From a checkpoint of a small transformer trained on Wikipedia.
Size: MLP 384 tanh GELU, 1.76M parameters.
Architecture: rotary positions, no biases in attention or MLP, untied embeddings.
Training: a variant of SOAP for these matrices, 113M tokens.
Each number is 128 + 32 x the weight over its row's rms, rounded and kept within 0 to 255. Layers, rows and columns count from 0. The size above them is the row's rms in percent of the matrix's.

# layer 2 attention key, 96x96, rms 0.239, rows 15-86, columns 0-95
size [ 93  96  93  77  98  93 100  94  89 100 103  89  92  97  95  97  99  94  83  89  79 115  86  84 107 117  91 116 104 103  93  93  99  93 109 110  91 101  98  89 105 109 101  99  98  97  99  94  92  82  75  84  87  82 112 112  87 117 106 148 102  98 110 100 124  95 111 102 110 127 119 106]
[[ 95 102  74 132 144  92  78 145 112 162 162 145  98 180 173 142 137 144  98 144 185 130  71  73 110 156 147 116 131  77 118 101 136 117 145 169 133 133 132 201  52 116  96 131 103 114 167 160 171 184 152 109 110  92 139 142 101 102 124 140 158 143 176 114 140 144 127 121 133  50 107 192 148 113 107 159 169 112 101  61  82 144 144  98 157  72 174 107  94 101 152 141 139 123 143 113]
 [157 177 149 148 147 157 157 135  81 104 111 106 136 120 115 159 141  87 150 131 130 148  92 149 126 103 114 152 111 181 134 158 117 113 103 128 166 127 163 127 143 199 142 226 126 175  85 113 107 117 110 187  68 138 123 129  85 157 174 143 139 153 150  91 133 103 189  79 112  95 185 128 156 136  92 147 162 134  58  66 150 106 122 117  94 135  79 111 108  86 123  90 172 166 148  80]
 [135  89 108  88 142 136 117 122 135  65 201 151 105 136 125 136 110 109 107 132  53 111  94 145 128 137 152 120  85  98 181 116 198 141 110 113 165 148 130 167 140 153  93 111 163 128  89 145  69 116 159 131 146 133 111  14 110 173 143 188 157 141 136 160 139 182 162 127 162  99 117 152 103 108 102 153 161 117 107  92 125  54 109 111 154 162 120 153 154  72 111 101 114 121 165 157]
 [125  84 104 134 155 132 157 151 153 199  99 101  90 114  70 133 102  85  98  29  93 100 147 101 138 114 156 126 148 135 130 170  73 118 152 111 176 119 136 166 123 187 139 119 135 148 119 133 113 125 116 133 130  90 109 155 118  84 122 105  73 189 120  98 172 117 113 132 151  78 169 143 141 149  99 131  91 137  53 104  95 112 146 153 221 134 198 144 177 125  97 144 139 122 143 132]
 [193 213 139 109 166 128 142  99 168 138 150 122 154 135 173 115 132 123 122 120 135  96 163 114 133  93 102 108 129 100 144 118 141 135 168 112 131 192  59 140 129 131 114 208  84 132 156  63 174 126 105 140  75 148 138 150 124  86 168  85 139 160 166 147 164 110 105 126 142 104  95 113 100 169 146 132 187 177 162 111  86 118  94 163 136 161 228 135 144 131 158 124 167  99 127 142]
 [121 140 154 168 141 131  66 186 100 111 160 159 163 117 128 121 139 167 104  69 147 123 107 175  35 110 161 115 116 114 114 160 158 141 125 153 100 143 111 157  89 151 111 169 103 145 108  62 140  97  60 172 122 103 108  54 127 148 124 110 151 175  94 166 158 120 130 158  99  81 101 187 133 131 121 114 164  93 169 123 145 151  53 108 162 119 126  89 165 150 143 156 124 173 131 166]
 [183  83 129  52 103 175  91 163 130  78 106 107  99 140 132 121 131  94 105 156 159 132  74 108 130 118 115 161 157  94  79 147 163 123 121 158 139 112 127 111  60 157 135 156 111  98 118 130 170  84  95 112 143 136 111 143  91 168 114  34 138 154 149 184 113  89 142  82 112 134 131 125 145 103 112 190  85 216 121 137 173 134 125 166 129 150  88 124 143 110 183 157 116 130 130  76]
 [116 118 118 106 183 140 122 113 111 116 139 111 121 105 147 152 155  89 125 146 131 109 132 126  96 163  76 173  98 146 102 124  71  74 124 151  69 179 167 147 123  97 187 155 204 133 124  83 111 162 107 129 184 172  92 133 130 157 188 116 168 154 166 121  91 172  85 111 122 203 114 106 104 104 113  72  77 109  52 148 117 130 123 148 140 142 121 141 165 196 151 108 134  86 125 113]
 [187 139 131 158 105 116 150  84 114 144 147 155  91 171  62 156 156 183 102 112 126  99  63 186 178 146  94 192  96 149 120  88 138 116 162 139 157 105 149 115 120  49 121 133 158 170 156 122 165 110 172 105 109 119 118 136  76 143  84 122 173 176 141 109 108 134 143 157 148 180  71 134 103 106 158 124 143 114 135 122 112 128 149 145 130 166 166  70 178 134 110 152 178 169 159 176]
 [164 124 115  97 109 114 104 110 109  42 176 111 131  96 147 101 113 161 162  42 133 137 160 111 131  78 124 122  67 138 113 122 149  66 164 127  83 175 134 176 101 192  94 100 111  79 116 116 128 154 119 184 119  91 130 110 175 150 102 182  83 107 184 152 132 162 121 131  93 159 132 118 142 114 151 175 112 125 119 155 119 127 118 127 130 104 130 102  47  62 155 116  95 129 102  95]
 [156 130 193 107 160 181 125 113 131 100  95 115 104 110  81  73 120 122 169 178 181 105  85 126  70 161 104  54 144 146  86 131 118 157  85  91 130 145 138 127 121  73 110  73 121 155 171 111 117 151  86 117 110 108 119  88 109 110  84  93 134  66 143 184 145 149 130 128 130  81 178  98 135 120 112 140 128 139 104 119 173  76 134 120 146 115 149 151  95 235 125 139 155 102 144 137]
 [126 130  85  83 164 143 174 120 122 109 168 111 107 153  62 157 155 114  85 138 138  98 182 130 105 107 166 141 126 175 125 119 175 130  93 179  76 109 163  90 112 158  91 121 127 131 106 133 128 126 110 125  52 113 190 140 184  90 125 200 149 144 108 168 131 131 135 103 172 157 112 106 167  70  84 166 121  88 161 152 114 108 144 124 134 100 145 142 139 220 141  95 142 119 148  64]
 [131 164 157  94 132 139  83 122 136 116 147 132 115 185 133 148 114 141 115 112 170 148 108 173 146  70 126  50  95 104 122 156 113 102 166 235 172  83 143  61 119 121 164 136 193 167  92 113 120 145 186 132 145 146 101 142 116 126 114  85  58 118 164 107 137 179 119 126 109 166  90 159 115  93 144 145 122 121 153 135 114 154 123  78 121 139 169 161 130 100 183 165 143 159  73 135]
 [153 101  47  73 143 139 116  91 107 125 154 191  75 124 159 141  67 111 135 121 106 118 124 105  68 149 111 108 161 185 106 106 105  84 180 142 124 102 131 103 105  87 119 140 123 187 151  99 159 140 161 119 179  94 146 110 158 139 175 106 169 153 152 150  75 117  95 122 120 105 115  88 150 189 167 129  39 134 150  98 148 166 115 153 173 140  89 151 179 108 132  97 136 134 105 107]
 [118 135 139 152 136 160 105 158 149 147 166 110 141 193 122 105 137  91 134 120 136 182  83 139  73 121  97 145 147 141 151 145  79 153 108  92 176 137 101 105 143 155 127  78  98  68  66 146 125 110 152 115 175 142 161 167 122 131  60  70 151 120 136 149 204 114 152 102 184 140 116 106  60  78 134 158 167 176 121 101 216 139 136 110 139 105  90  98 141 102 156 112 152 149  94 128]
 [ 99 111 119  47 152 150 146 155  91  82 175 153 104 136  97 113 144 141 160 146 101 127 123  88 148  96 150 192 157 136 109 156  96 134 135 152 169 153  73 138 152 150 136 174 156 158 116 143 154 145 152 137 114 139 101 151 125  56  91 126 105 116 125  62  91 176 101 120  79 108  98 125 141  99  50 194 163 147 132  95  43 122  96 112  89 103 152 144 158  94 147 138 141 172 160 169]
 [128 173  88 135  59 148 129 180 124 114  73 132 166 127 151 112 159  62 153 132 133 132 121 120 158  89 108 129  99  86 143 139 121 105 186 159 117 120 148  93  84 102 175  66 125 113 117 161 143 130 190  87 127 153 152 159  93 109  68 132 161 143 108 105  77 151 112 145 172 151  97 164 147  87  94 109 178 150  96 117 104 193  86 170 152 139 173 136  99 175 198 145 120 116 128  84]
 [145 120  85 112  94 118 123  75 164 155 154 127 105 144 141 115 147 144 104  96 163 100 154 167 163 178  60 185 115 145  60 148 179  62 173 149 138 121 131 156 112  84 145  59 149 170  95 149 154 158 115  87 156  90 159  85 129  83 112 110 105 129 139 136  77 168 195 100 114 123 148  94 124 155 152 136 158 136 137  91 139  68 101  53 126 174 125 163 160 110 124 129 144 129 162 126]
 [137 161  91 171 141 128 162 154 124 186 142 129 114 123  96  92 138 133 161 131 164 104 176 108  99 110 120  98 127 143 117  64 207 142 161 196  54 126 162 108 133 100 119 109  81  68 161 154 133 125 135  94 141 120 139 128  86 131 173  61 173 116 176 146 139 193 119  99 119 124  99  88 134 160  92 151 173 107 143 176 112 111 130  89 191  99 168 129 169 137 115 113 176 119 152  87]
 [156 128 145 125  88 120  87  93 114  90 124 118  88 130 144 147 183 120 142 136 155 158 136  91  66 119 112  67 146 154  96  84 217 202 102 135  59  99 168 175 128 147 128 128 123  72 122 127 120  96 145  79  79 176 102  79 127 135 182  79 153 110 121 141 158 109 174 141 142  96 132  93  60 137 104 101 118  97 145 145 147 143 183 167 119 123 117 167 132 122  88 104  98  89 141 135]
 [161 128 117  91  71  99 118 104 138  83 116 181 122  58 172 174  93 167  92 120 135 197 111 158 155 234 108 145 134 167 134 100  82 160 141 172 125  78 125 143 117 152 124 129 112 132 104 180 114 131 148  97 168 110 107 104 141 112 100 128 105 149 135 106 130  86 136 164 188  90 140  91 162 131 150  78 130 105  73 120 155 146  60 106  98 164  93 141 152 127 151 125 156 148 151 179]
 [164  98 158 132 129 141  76  57 109 193 169 143 128 132 139 154 133 207 122  90 135 107 158  91 123 143 125 186 133 164 107  60 167 150 156  92  93  51 133 147 193 118 164 143 125  69 130 151 119  79 170  55 138 161 126 167 132 138 125  79 179 131  94 156 110  86 126 142 133  83 141 157 125 126  84  73 121  96  96 130 161 118 137 145 119 133 123  90 170 110 121 149 129 127 141 144]
 [120 125  65 102 137 118 128 140 154 137  98 165 166  86 168 111 148  78 115 103 179 136 137 115 101 178 148 141 126 127 134 114  37 106 138 120  68  54 136 125 160 106 166 107 161 155 121 146 127  78 128  72 241  98 113 123 152 128  71 105 128 116 171 120 141 141 151  98 140  48 160 105 145  87  96 102 131 108  88  92 132 109  79 145 157 137 133 148  90 112 148 157 148 135 130 141]
 [143 146 101 128  98  98  98 183 160 124  82  92 118  67 149 155  84  96 149 105  94 119 133 174 139 140 131 148 118  76 182 153  67 168 125 147 138 122  94  10 105 180 100 121 146 169  93 143 134 116 174 160  97 106 136 138 140 112 171 208 105  87 180 132 151 115 139 109 169 117 138 142 150 138 131 128 128 133 161  73 124 115  95  91 152  78 187 115 131 138 110  97 168 131 127 109]
 [106 168 149 130 136  93  92 115 119 142 169 123 114 100 134  92 121 181 160 103 108  88  64 139 152 110 174  91  95  95 158 161 149 113 142 170  92 159 123 130  94 158 162 123 106 126 150  81 121 106 138 216 138 181 142 175 165 191 184 102 170 119 123  98  99 120 103 164 156 137  83 162 132 125 125 136 117  98 177 183 106 169 135  98 111  98 127 107 115  50 156 169 134 151  88 185]
 [103 138  63 108 104 132 136 179 149 102  61 120 137 157 163 171  70  72 187 100 113 137 170 135 120 142 153 132 169 138  97 173 189 127 171 119 114 141 134 122 129 168 113 138 131 138 135 133 101 139 129  98 123 124 149  79 111  79 138 135 122 126 178 109 157 120 153  92 113 127  86 156 197 101 117 140  88 163 126 125 125  95 174 132 137 149 109 160 106 148  85  19 201 132 162  76]
 [115 170 188 132 136 136 133 143 163 214 151 132 129 114  54 127 135 131 116 137 213 150 125 132  71 130 121 105 143 172 100 143 152  92 168 159  96 122 117 155 129 124  96  85  77 124  43 143 128 205 158 123 139 127 104  98 113 103 113  69 117  91 119 129 116 126 152 135 107 131  83  85  53 140  97 108 188 106 104  90  99 105 119 118 121 143 104  57 126 125 145 131  90 126 114 100]
 [128 157 131 131 199 101  70 129 156 131 164 156  69 122  65 126 133 201  50 128 163 153  61 158 138 104 112 125 130  88 143  79 125 126  83 134 104 132 138 192 110 133 115 132 173 100 127 133 181 135 202 159 150 106 168 109 142 178 120 153  94 140 125 151 144 127  84 141 135 139 126 163  52 132 190 113 111  96 142  92 109 131 175 105 115 119 124 120 144 121 138 119  51 123 108 134]
 [ 85 120 185 143 125 127  98 102 151 101 192 140 131 135  92 126 105  58 151 173 106 122 109 109 159 137 137 145  86 193 149 198 122 100 143  66 124 171 102 115 130 118 157 150 105 180 122 137  80 157 117 131 110 151 137 122 110  90  82 126 153 155 131  77 106  77 134 119 117 158  74  70 176  73  80 129 107 170  87 147 140  84 141 174 119 140 125  94  87 110 175 150 172 166 173 128]
 [136 106 182 157 112  77 161 137 144 178 142 133  81 129 169 146 119 163 122  91 181 156 137 105  98  87  78 168  94 121 154 171 153 153 151  80 116  98 159 131 140 242  70 160 140 169 130  99 131 148 109 107 171 157  82 108 134 130 130 154  89 119  90 152 105 119 168 188 126 161 136 131 121  99  66 123 130 181 140 108 130 158 131 113 178 114 131 137 141 126 213 161 104 126 127 108]
 [197 160 110 137  91  90 129 123 132 130 124 122 123 148  67 146 169  83 108 119 121 158 168  96 121 156 137  91 139 109 110  85 147 133 146 139 158 146 138 141 157 145  72 103 136 179 143  90 109 206 131 102 185 117  99 185 133 102 138 232 133  71 103 148  74 125 129 135 186 134 137 123 120 183 132 103 115  89 135 148 146 136 134 123  63 118 157  96 100 102  82  83 130 100 127  59]
 [183 144 107 124 131  97 130 109 163 164 128 110 140 180 118 156 188  83  86 124 122 131 143 130 132 123 147 145 192 164 152 122  73 154 141 164  93 130  83 133 110 127 118 138  95 133  72 169 107 122 129 156 146 231 149 174 198  70 140  91 160 154  73 126 149 115 108  85 161  51 126 120 163  88  99 115 108  86  92 130 114 128 139 138  72 168 114  95  92 138 159 157 109 134 148 104]
 [174  89 214 127 170 112  79 157 138 207 124 116 113 173 110 102 150 175  93 117 157 134 124 175  87 117 120  68 143 105 171 164 113 138  64 116 145 167 112 114 144 122 148 125 131 168 128 137  83 151  85 200 126 127  56 110 116 117 120 109 158 123 160 101 131 183 171 192  72 137 131 129 151 128 109 191 144 145 140  96 138 151  87 127 173 110 126 145  78 124 133 124 107 159 107 135]
 [131 122 116  59  70 205 124 207  81 126 139 163 164 110 129 116 144 150 188 113  72 131 145 162 122  76 108  97 175  75 127 117 131 170  84 108 138 130 101  94 162 128 186 132 121  82 163  60 114 160 129 139  90 149  67 151 109 148 158 150 129 115 146 147 137  99 140  89 156 104 118 167 103 101 105  89 159  85 159 159  99 148 148 110  89 122 153 149  93 140 153 103 119  92  94 168]
 [ 69 168 139 132 129 148 211 134 118 101 192 122 132 102 129 113 107 147 139 155 155 143 128 128 147 152 141 125 164 113  95 143 102  96 107  88 100 159 117  92 177  28 115  89 133 105 127 131 173 155 169 165 153 112 157  78 132 165  90 134 143 127  79  79 167  96 114 137 137 177 109  75 117 123 126 153 161 109 137 157 166 146 131 108 104  99  70  63 187 163 189 148 115 152 104 165]
 [187 119 102 105  82  50  88 144 185 108  94 103  97 158 140 136 117 128 129 120 148 144 112 129 141 134 124 116 110 138 101 139  50 143 166 150 142 139 191 137 124 145  94  96 143 159 172 131  92 182 142 146 159 153 177  99 129 179 103 147 173  46 124 125 138 126 112  44 101 182 135 144 167 103 131 103  38 102 150 150 154 112 122 131 121 107 106 141 118  91 107  88 133  99 178 136]
 [197 117 116 109  92 181 149 111 140 184  73 167 162 115 118 138 104 164  98  75 120  50 176  86 126 134  78 120 126 143 123 155 160 145  75 109 154 107 175 128 140 105 134 114 112 159  90 143 125  79 146  58  74  49 143 144  95 117 120 108 109 144 116 127 137  67 122 122 124 135 146 102 111 121 201 113 144 107 138 112 153  94 177 163 101 159 124 127 131 127  61 102 119  77 155 127]
 [ 54 141 137 170 111 217 120 163 123 117  88 153  96 160 139 168 132 135 210 144 124 125 114 123 144 121 121 180 148 101 124 117  93 117 132 122 166  98 139 208  96 179 162 125 174 156 132 166 194 150 161 133 109 140 122 115  92 117 113 123  66 125 182 129  87 155 105 119 127 103 106 110  92  85 155 159  91 149 145 157 174  90 137  51 128 138 151 107 111 110 177 153  95 160 110 123]
 [ 97  96  91  56 197 128 100 107 145  83 138 162 161  88 117 125 131 161 168 126 133 145 107  93 106  93 124 142 144 160 144 103 101 133 137  65 125 124 105 152 135  97 133 148 150 152 117 169 123 180 209 140  44 110 106 130 136  72  96 181 127 110 149 139 157 107 178 113 162  99 153 122 113 111  66  95  95 162 112 159 134  74 184 138 142 112  98 145 194 110 167 141 144 112  83 157]
 [113 189 164 101 135 104 122 144 153 102  89 118  71  99 205  92 105 183  94 113  99  57 167 113 109 133 104 136 159 154 134 117 130  46 160 155 121 140 103 172 112 131 113 190 165 157 132  96 101 109 106 182 101  99  78 163 118 125  90  77  89 165 142 161 117 100  99 165  82 150 118 113 104 141 112 142 128 155 126 201 201 113 121 135 137 171 138 147 135 135 120 124  85 115 152 101]
 [ 72 143 123 155  80 109 143 140 165 145 107 157 139 129 148  97  88 110 149 108 112 138 133 136  81 102 114  90 148 118 193 101  95 172 169 139 149 141 146  66 153 147 126 165  39 123  86 138 113 139 115 155  75 128 144 119  63 144 152  94 145 107 135  97 133  69 142 173  79  85 134 130 111 127  51 158 159 100 157 150 142 197 168 141 109 134  74  81 122 154 120  92 108  62 133 146]
 [140 112 136 114 170 128 109 109 119  61 136  82 128  97 126 126 142 132 175 107 132 115 110 175 131 123 143 143 120 103 146  83 216 122 137 191 160 166 130 194  59 128 115 153 105 160 147  97 164 180 124 170  81 166 116 131 119 146 157  51 144  96 141 134 152 125  99 128 157 162 105 150 101 171 132 167 104 164 126 106 138 192 157 126 125 146 152 157 155  92 212 124 153  90 147  67]
 [107 159 171 127 118 117  72 182 188  89 162 158 112 126  86 118 123 149 118 134 154 178 114 129 158 117 108 122 107 149  50 150 162 125 152  86 118  70 130 172  90  65 119 131 102 125 125 147 178 133 167 127 119 120 153 162  76 182 120 123 161 173 152 109  98  75 117 184 127 188 108 138 136 117  86  55 117 181  79 141 179  54 112 115 155 129 136 139  99 115 100 135 137 128 115 127]
 [169 146 184 133 104 148 100 105  89 133 150 113  72 169 129 113 129 101  84 111 128 146  57 141 148  96 130 127 107 135 160 175 140 100 192 125 144 177  91 128 105 174 105 119 107 145 112 196 144  72 148 112 100 139 127 156 186 107  92 160 135 147  86 108 113 145 144 101 154 186 123 141 140 118 108 102 105  46  94 187 146 116 112 177  97  88 131  56 133 131 165  93  69 160 130 153]
 [140 133 144 118 151  90 107  80 121 156 147 156 131  94 109 112  92  96 201 170 172  84 103 107 114 182 118 142 172 167  85 119 123 166  93 138  99 129 135 123 193 118 165 101  75 153 159 128 139 156 158 140  95 115 130 107 117 126 130  54 134  69 125 185 161 149  99 170 113 111 123 113 127  80 129 226 143 154 128 112  94 110 104 151 114 148 126  78  86 162 137 195  85 120 165 153]
 [185  56  98 188 165 142 149 126 123 128 147 137 136 123 162 125 160 152 115 141 148 115 117 184  99 167 115 125  87 118  97 103  68 156 107 109 115 163 113 169 214 156 129 140 105 126  43 180 166 106 107 107  82 130 135 149  79 166  96 127 162 121 131 113 149  63 111 146 116  73 170 187 107  92 123 151 117 161 129  88 119 143 164 124  98  68 118 104 139  85 123  93 119 148  86 125]
 [ 90 144 117 107 132 129 105 187 151  37  77 158 121 119  72 125 138 155 124 163 191 159 105 145 180  93 150 170  99 129  81  96 118 129 105 116 129 166 139  64  71 124 129  95 139 171 100 118 108 104 134 152 141  94 144  93 152 163 119 133 117 135 107 139 152 206  90 138 141 140 176 157 113  74 125 140 160  85 113 128  82 151 146 171 178 140 183 128 132 138 186 100 115 126 178  81]
 [ 94 114  95 125 133 153 180 211 171 126  81 123 107  97 178 127 130 123 114 158 140 162 157 113 142 161 110 126 142  40 116  96 147 103  98  83 200  47 205  73 142 161 139 127  92  95 152  97 188  88 128 131 146 118 105 169  94 121 160 166 100 140 124  89 152 189 116  95 116 163  89 134 116 141 175 131 119 158 106 155 110 105 114 112  91 150 162 108 107 144 120 136 104 122 118 133]
 [140 151  96 102 112 149 136 156 136 117 154 135 113 159 160 118 125  92 113 115 166 129  83 134 166 152 191 143 140 144 162 108 143 156 130 132 167 155 101 147 108 165  74 168 169  70 144 177 189  66 136 172 121  44 191 161  76  72 104 110 115  81 121 109 136 158 108 152 125 191  93 167 123  75 165 108 133 157 173 127 122 167 182 121 122  86 157 100 136  81 129 117 154 148 134 155]
 [135 110 151  74 124  89 114 143 155 172 132 120 115 135 130 157 154 102 107 168 149 149 165 154 128 114 160 132  85 133 168 104 108 110 116 123 196 156 179 105 128 118 161  92 119 104  90 135  97 144  96 114 106 143 104 120 123 154 117 133  53 146 134 121 100  79 169 164 106 126 149 124 139  87 110 130 163 110 135 190 242 134 162 120 104  56 210 133 211 127 106  99 140  90  94 128]
 [148 156 115  97 115 130 117 119 144 109 116 215 128  23 147 137 100 164 183 130  98  86 144 118 107 150 127  58 102 149 129 175 110 173  46 164 105  90 176  92 137 107 170 144 113 116 108 204 147  73 138 173 174 107 137 109 126 181 122  94 129  72 122 161  78 112  95 130 134 176 118 114 122 107 118 125 117  82 124 158 160 138 121  96 141 115 144 168 147 144 147 138 112 127 101 133]
 [126 165 153  85  91 122 133 166 147 132  78 138 132 107 123 178 121 137 120 232 120 183 136 135 145 144 117 114 144 153 159 183 112 191 104 131  98 107 134  92 132 116 126 188 182 172  91 177 131 100  81 150 101 109 120 159 136 134 135 127 144  96 126 140  67 131  80 113 126 179 129 135 139  72  87 163 160 124 170 174 161  95 160  87  92 153 196 138 150 163  94 102 137 168 129 172]
 [105 119 122 113 111 165 113 174 157  70 150 113 187 120 110 113 124 189 153 143 104 100  85 158 119  89  65  80 136 116 117 174 165 103 147  67  79 142 146 142 117  92  80 146 135 163 106  73 126 188 106 182 103 139 125 108 116 142 117 117 226  95 114 110 123 142 116 145 165 192  87 148 142 137 136 147 131 125 183 110 120 102 128 149 125 129 159 140 104 155 138  89  86 171 204 103]
 [159 101 151 199 108 155 138 110 160 181 173 127 146 201  79  78 131  90 160 102 148  94  71 129  95 131 119 145 145 126  64 129 163 112 138 106 142 159 108 129 155 110 179 151  75 114 153  80 140 151 168  98 125 138 202  99 146 108 127 173 177  57 144 122 163 139 132 106 110  81 139 120 130 156 138 110 137 108 184  58 152 152 140 147 109  91 130 166 155  93 121 117 128  68 150 117]
 [169 103 132  97 148 111 111 113 147  93 139 136 143 140 124 165 125 145 101 162 144 133 157 128 101 152 134 126  77 112 119 189  81  97  76 159 163 155 182 157  59 124 125 108 125 117 123 176 152 164  98 114 142 161  59 186 149 164 109 154  72 130 145 156  87  97 165 168 101  49 143 132 161 153 124 118  82 139 105 117 183  94  38 114 160 114 107 124 173 111 133 174  86  99 101 120]
 [180 102 139 151 169 169 139  75 114 129 139 157 165 163 122  89 122 164  73  86  97  56 116  92 112 166 103 146 169  93 125  86 154 141 146 134 142 154  98 105 198 144 117 186 146  86 132 118 118 112 213 110 178 113 177 172 120 113  65  97 139 139 126  82 146  93 110 100 131 158  84 105 138  99 159 119 105 117 128  87 117 176 152 136 118  53 118 132 175  88 121 159 116 120 125 110]
 [122  45 135 117 112 148 128 120 144 151 124 177 145 112 123  98  88 147 181 115 167 108 109 114 116 186 103 116 132  96  97  92 123 134 107  87 130 102 147 194 179  72 138 102 102  36 163 132 112 157 148  59 139 124 148  85 109  84 109  76 120 133 156 140 129 214 137 138 139 117 126 163 117 106 104  88  93 104 150  72 110 149  82 154 132  98 164  95 105 153 126 176 108 150 103 175]
 [110 155 114 111 138 137  75 116 145 169 152 169 101  95 127 120 118 135 200 146 102 109 119 163 131 141 121 148 128  88  67 109 141  92  42 173 152 104  86 129 125 127 150 126 100  71 151 121 123 161 128 151 112  83  96 121 124 170 164  82 137 143 105 157  94 169 115 150 150 144 137 120 113 138 147 127 106 116 131 101 201 147 137 165  44 179 109 139 191  91  80 126 204  91 170  79]
 [200  80 124 111 172 160 103 106 124 122 155 150 175 157 156  99 157 102  54 205 153 142 129 131  99 169 120 101  99 132 138 107 116 128  71 114 161 142 139 158 103 118 126 131 125 125  88 147 113 144 110 141   4 139 135 170 136 153  94 134 156 132  98 140 116 101 143 166 148 136  99 158 112 137 159 138 160  78  99 106 171 129  71 139 122  82  83 125 121 114 203 142  66 134 116 153]
 [165 142  82 127 106 108 143 142 141 143 114  79 102 108 124 177 153  62 181  95 194 118 161 137 163 134 101  36 132 138  79 137 112 139 166  82 117 129 113 103 111 139 170  96 101 181 161 149 116 173  72 129 111 137  64 153 163 167 169 122 142 111  83 156 166 133 176 142  99 156 128 164 123 149 117 141 108 151  94 147 171  89  78 103 124 161 135 163 106 111  87 124 172 166 155  82]
 [127  72  75 129  89  82 144 114 111 153 105 109 112  80 107 156 153  99 193  96 169 145 157 124 138 152 150 121 142 118  73 137 117 102 137 108 129  94 151 115  77  86 160  80 101 102 196 130 145 152  68 102 134 162 105 138 174 111 134 114 124 164 134 140 119 163 202 163  98  98 164 182 144 130  96 127  84 135  64 103  96  78  56 114 173 123 120 131 128 152 133 145 174 147  64 121]
 [118 152 139  95  65 189 170 112 155 101  85 131 166 163 114 127 154  33 104 119 123 134 164 126 126 169 149 130 144 126  41 132 131 120 144 134 137 172 142 118 131 176 125  87  37 132 105  93 157 137  96  56 161  94 123 102 128 203 113  75 129 138 107 176 129 127 117 139 140 112 174  86 148  91 112 157  99 162 144  98 156  87 108 123 141 140 141  99 159 132  94 109  86  89 132 122]
 [109 114 191  98 107  72  70  89 136 102 158 132 169 111 162 124 157  53 135 100 148  93 139 146  94  97 107 134 111 125 114 155 126 125 180 127  71 163  81 118 149 111 114 129 115 106 123 101 112 121 124 145 171 136  90 159 178 156 154 155 140 112 179 128 194 109 167 126  97  72 142 122 135 131 122 129 136 173 148 127 131 217  62 151 163 112 194 121 118  54 141 141 184  98 140 142]
 [ 99 135 135 156 123 114 113 115 119 160 110 155 133 163  70 167 171 108 119 160 144 201 138 119 133 135 112 122 140 158 146  83 103 212 132 156 162 121 130  95 102 139  78 181  58 105 132 143 123 134 177 183  92 155  58 121 160  83  92 153 125 106 127 130 153 134  99 108 208 118  92  92 150  82 155 161 146 121 155  87  55  77  96 146 110  97 101 129  80 100 165 113 147 122 124 130]
 [ 75 144 134 164 107 117 117 178  62 100 186  96 130 110 137 127  97 157  82 145 133 128  58 112 132 129 150 100 138 147 161 168  97  64 132 117 188  84  94 135 110 128  92 126 150  77 146 191  80 128 144 137 130 137 179 128  81 143 118 177 128  89 158  52 146 126 124 164 122 142  87 117 118 189  76 179 118 159  62 136  94  99 109 124 159  99 115  96 148 134 142 141  76 144 139 139]
 [ 87 148 123  91 100 112 161 116 140 140 111 131 133 213 126 167  89 151 143 144 117 166 152  97 143 128 135 162 154  96 115 113 137 148  87 137 121 177 133 188 103 100 144  95 177  73 114 144  73 154 151  78 129 101 119 136 159 147 154 182 130  80 157 150 168 113 190 119 140 200 102 126 100 104 157  74 113 140 145 133 165 107 170 112 179 120 107 134 158 159 108  19 148  99 160 114]
 [142 106  83 123 139 119 164 116 157 140 172 176 136 204 192 111 115 113 143 169 138  96 101  55 165 125 191  90 131 145 134 151  96 177 138  67  88  68 103 137 169  87 120 117 107 125 145 128 135  98  98 172 144 142 134  97 141 131  80 101 126 158 130  93 135 163 116 182 147 164  81  89 121 116 132  97 113 145 121 143 153 170 145 173 125  95 119 158 155 109 111  87 145 143  89  30]
 [134 118 134  95  70 137 117 147 196 107 140 127 156 131 118 172 119 154 151 134 136 181 133 159  87  74 139 134 144 155 124 143 102 122  79 132 156 122 173  84 158 116 184 144 153 197 126 125 159 128  99 188 177 103 171  93 130  89 108 119 134  97 209 149  69 122 179 110 146 120 168  85 183 118  76 126 126 125 110  96 158 141 169  98 144 164 114 139 110 115 172 165  99  92 157  57]
 [149 133  96 141  92  58 140 142 133 163 105 125 159  75 109 134 173 157  89 170 117 139 171 184  88 162 121 153 156 127 138 124 151 115 105 165 129 146 152  83 117 160 142 101 181 105 205 104 135 142  97 151 158 118 118  94 135  92  45  87 124  90 113  93  97 112 125 129 140 181 102 125 197 116 190 140 113 111 113  47 173 135 118 114 121 116 163  52 114 157 103 134 118 105 157 150]
 [141  92  81 101 122 105 160  98 137  99 149 132 146  77  94 142 114  70 151  70 143 152 152 112 150 137 137 187 136 134 106 136 112 110 165 135 105  98 105 151  70 151 105 178 161 142 139 149  98 127 136 108 208 185 166 118 124 108 165  82  70  74 143 131 144  94  61 171 108  87 196  61 147 164 156 115 141  99 119 100 135 163 159  65 115 148 121  88 130  92  93 124 133  98 136 105]
 [175 165 141 144  98 139 139 130  88 107 107 104 112 122 195  96 127  53 137  65 156 144 120 151 128 150  87 120 142 127 176 126 169 151  94 118 138 121 128 148 125 100 117 122 148 136 149  76 165 170  73 123 158  90  42 149 145 184 180 108 133 104 103 175 164 125 121 158 104 132 178  93  94 117 163 160 138 100 150 174 127 156 151  92  84 165 121 157 149 183 150  78 143  99 135  55]
 [130 164 147 114  65  81  99 136 157 136  95  96 125 166 166 161 151 130 149 218 111 181 107  56 125 112 136 140 157 158 125 115 145 162 149  93 100  57 124 127 150 138 110 108 162 124 100 172 112 112 182 138  63  96 135 100 116 164 133  83 102 183 118 118 113 126 124 163 132 140  78  85 142  80 141 106 145  88 119 204 155  96 167 173 115 127 188 144 111 137 124 161 127 140 134  71]]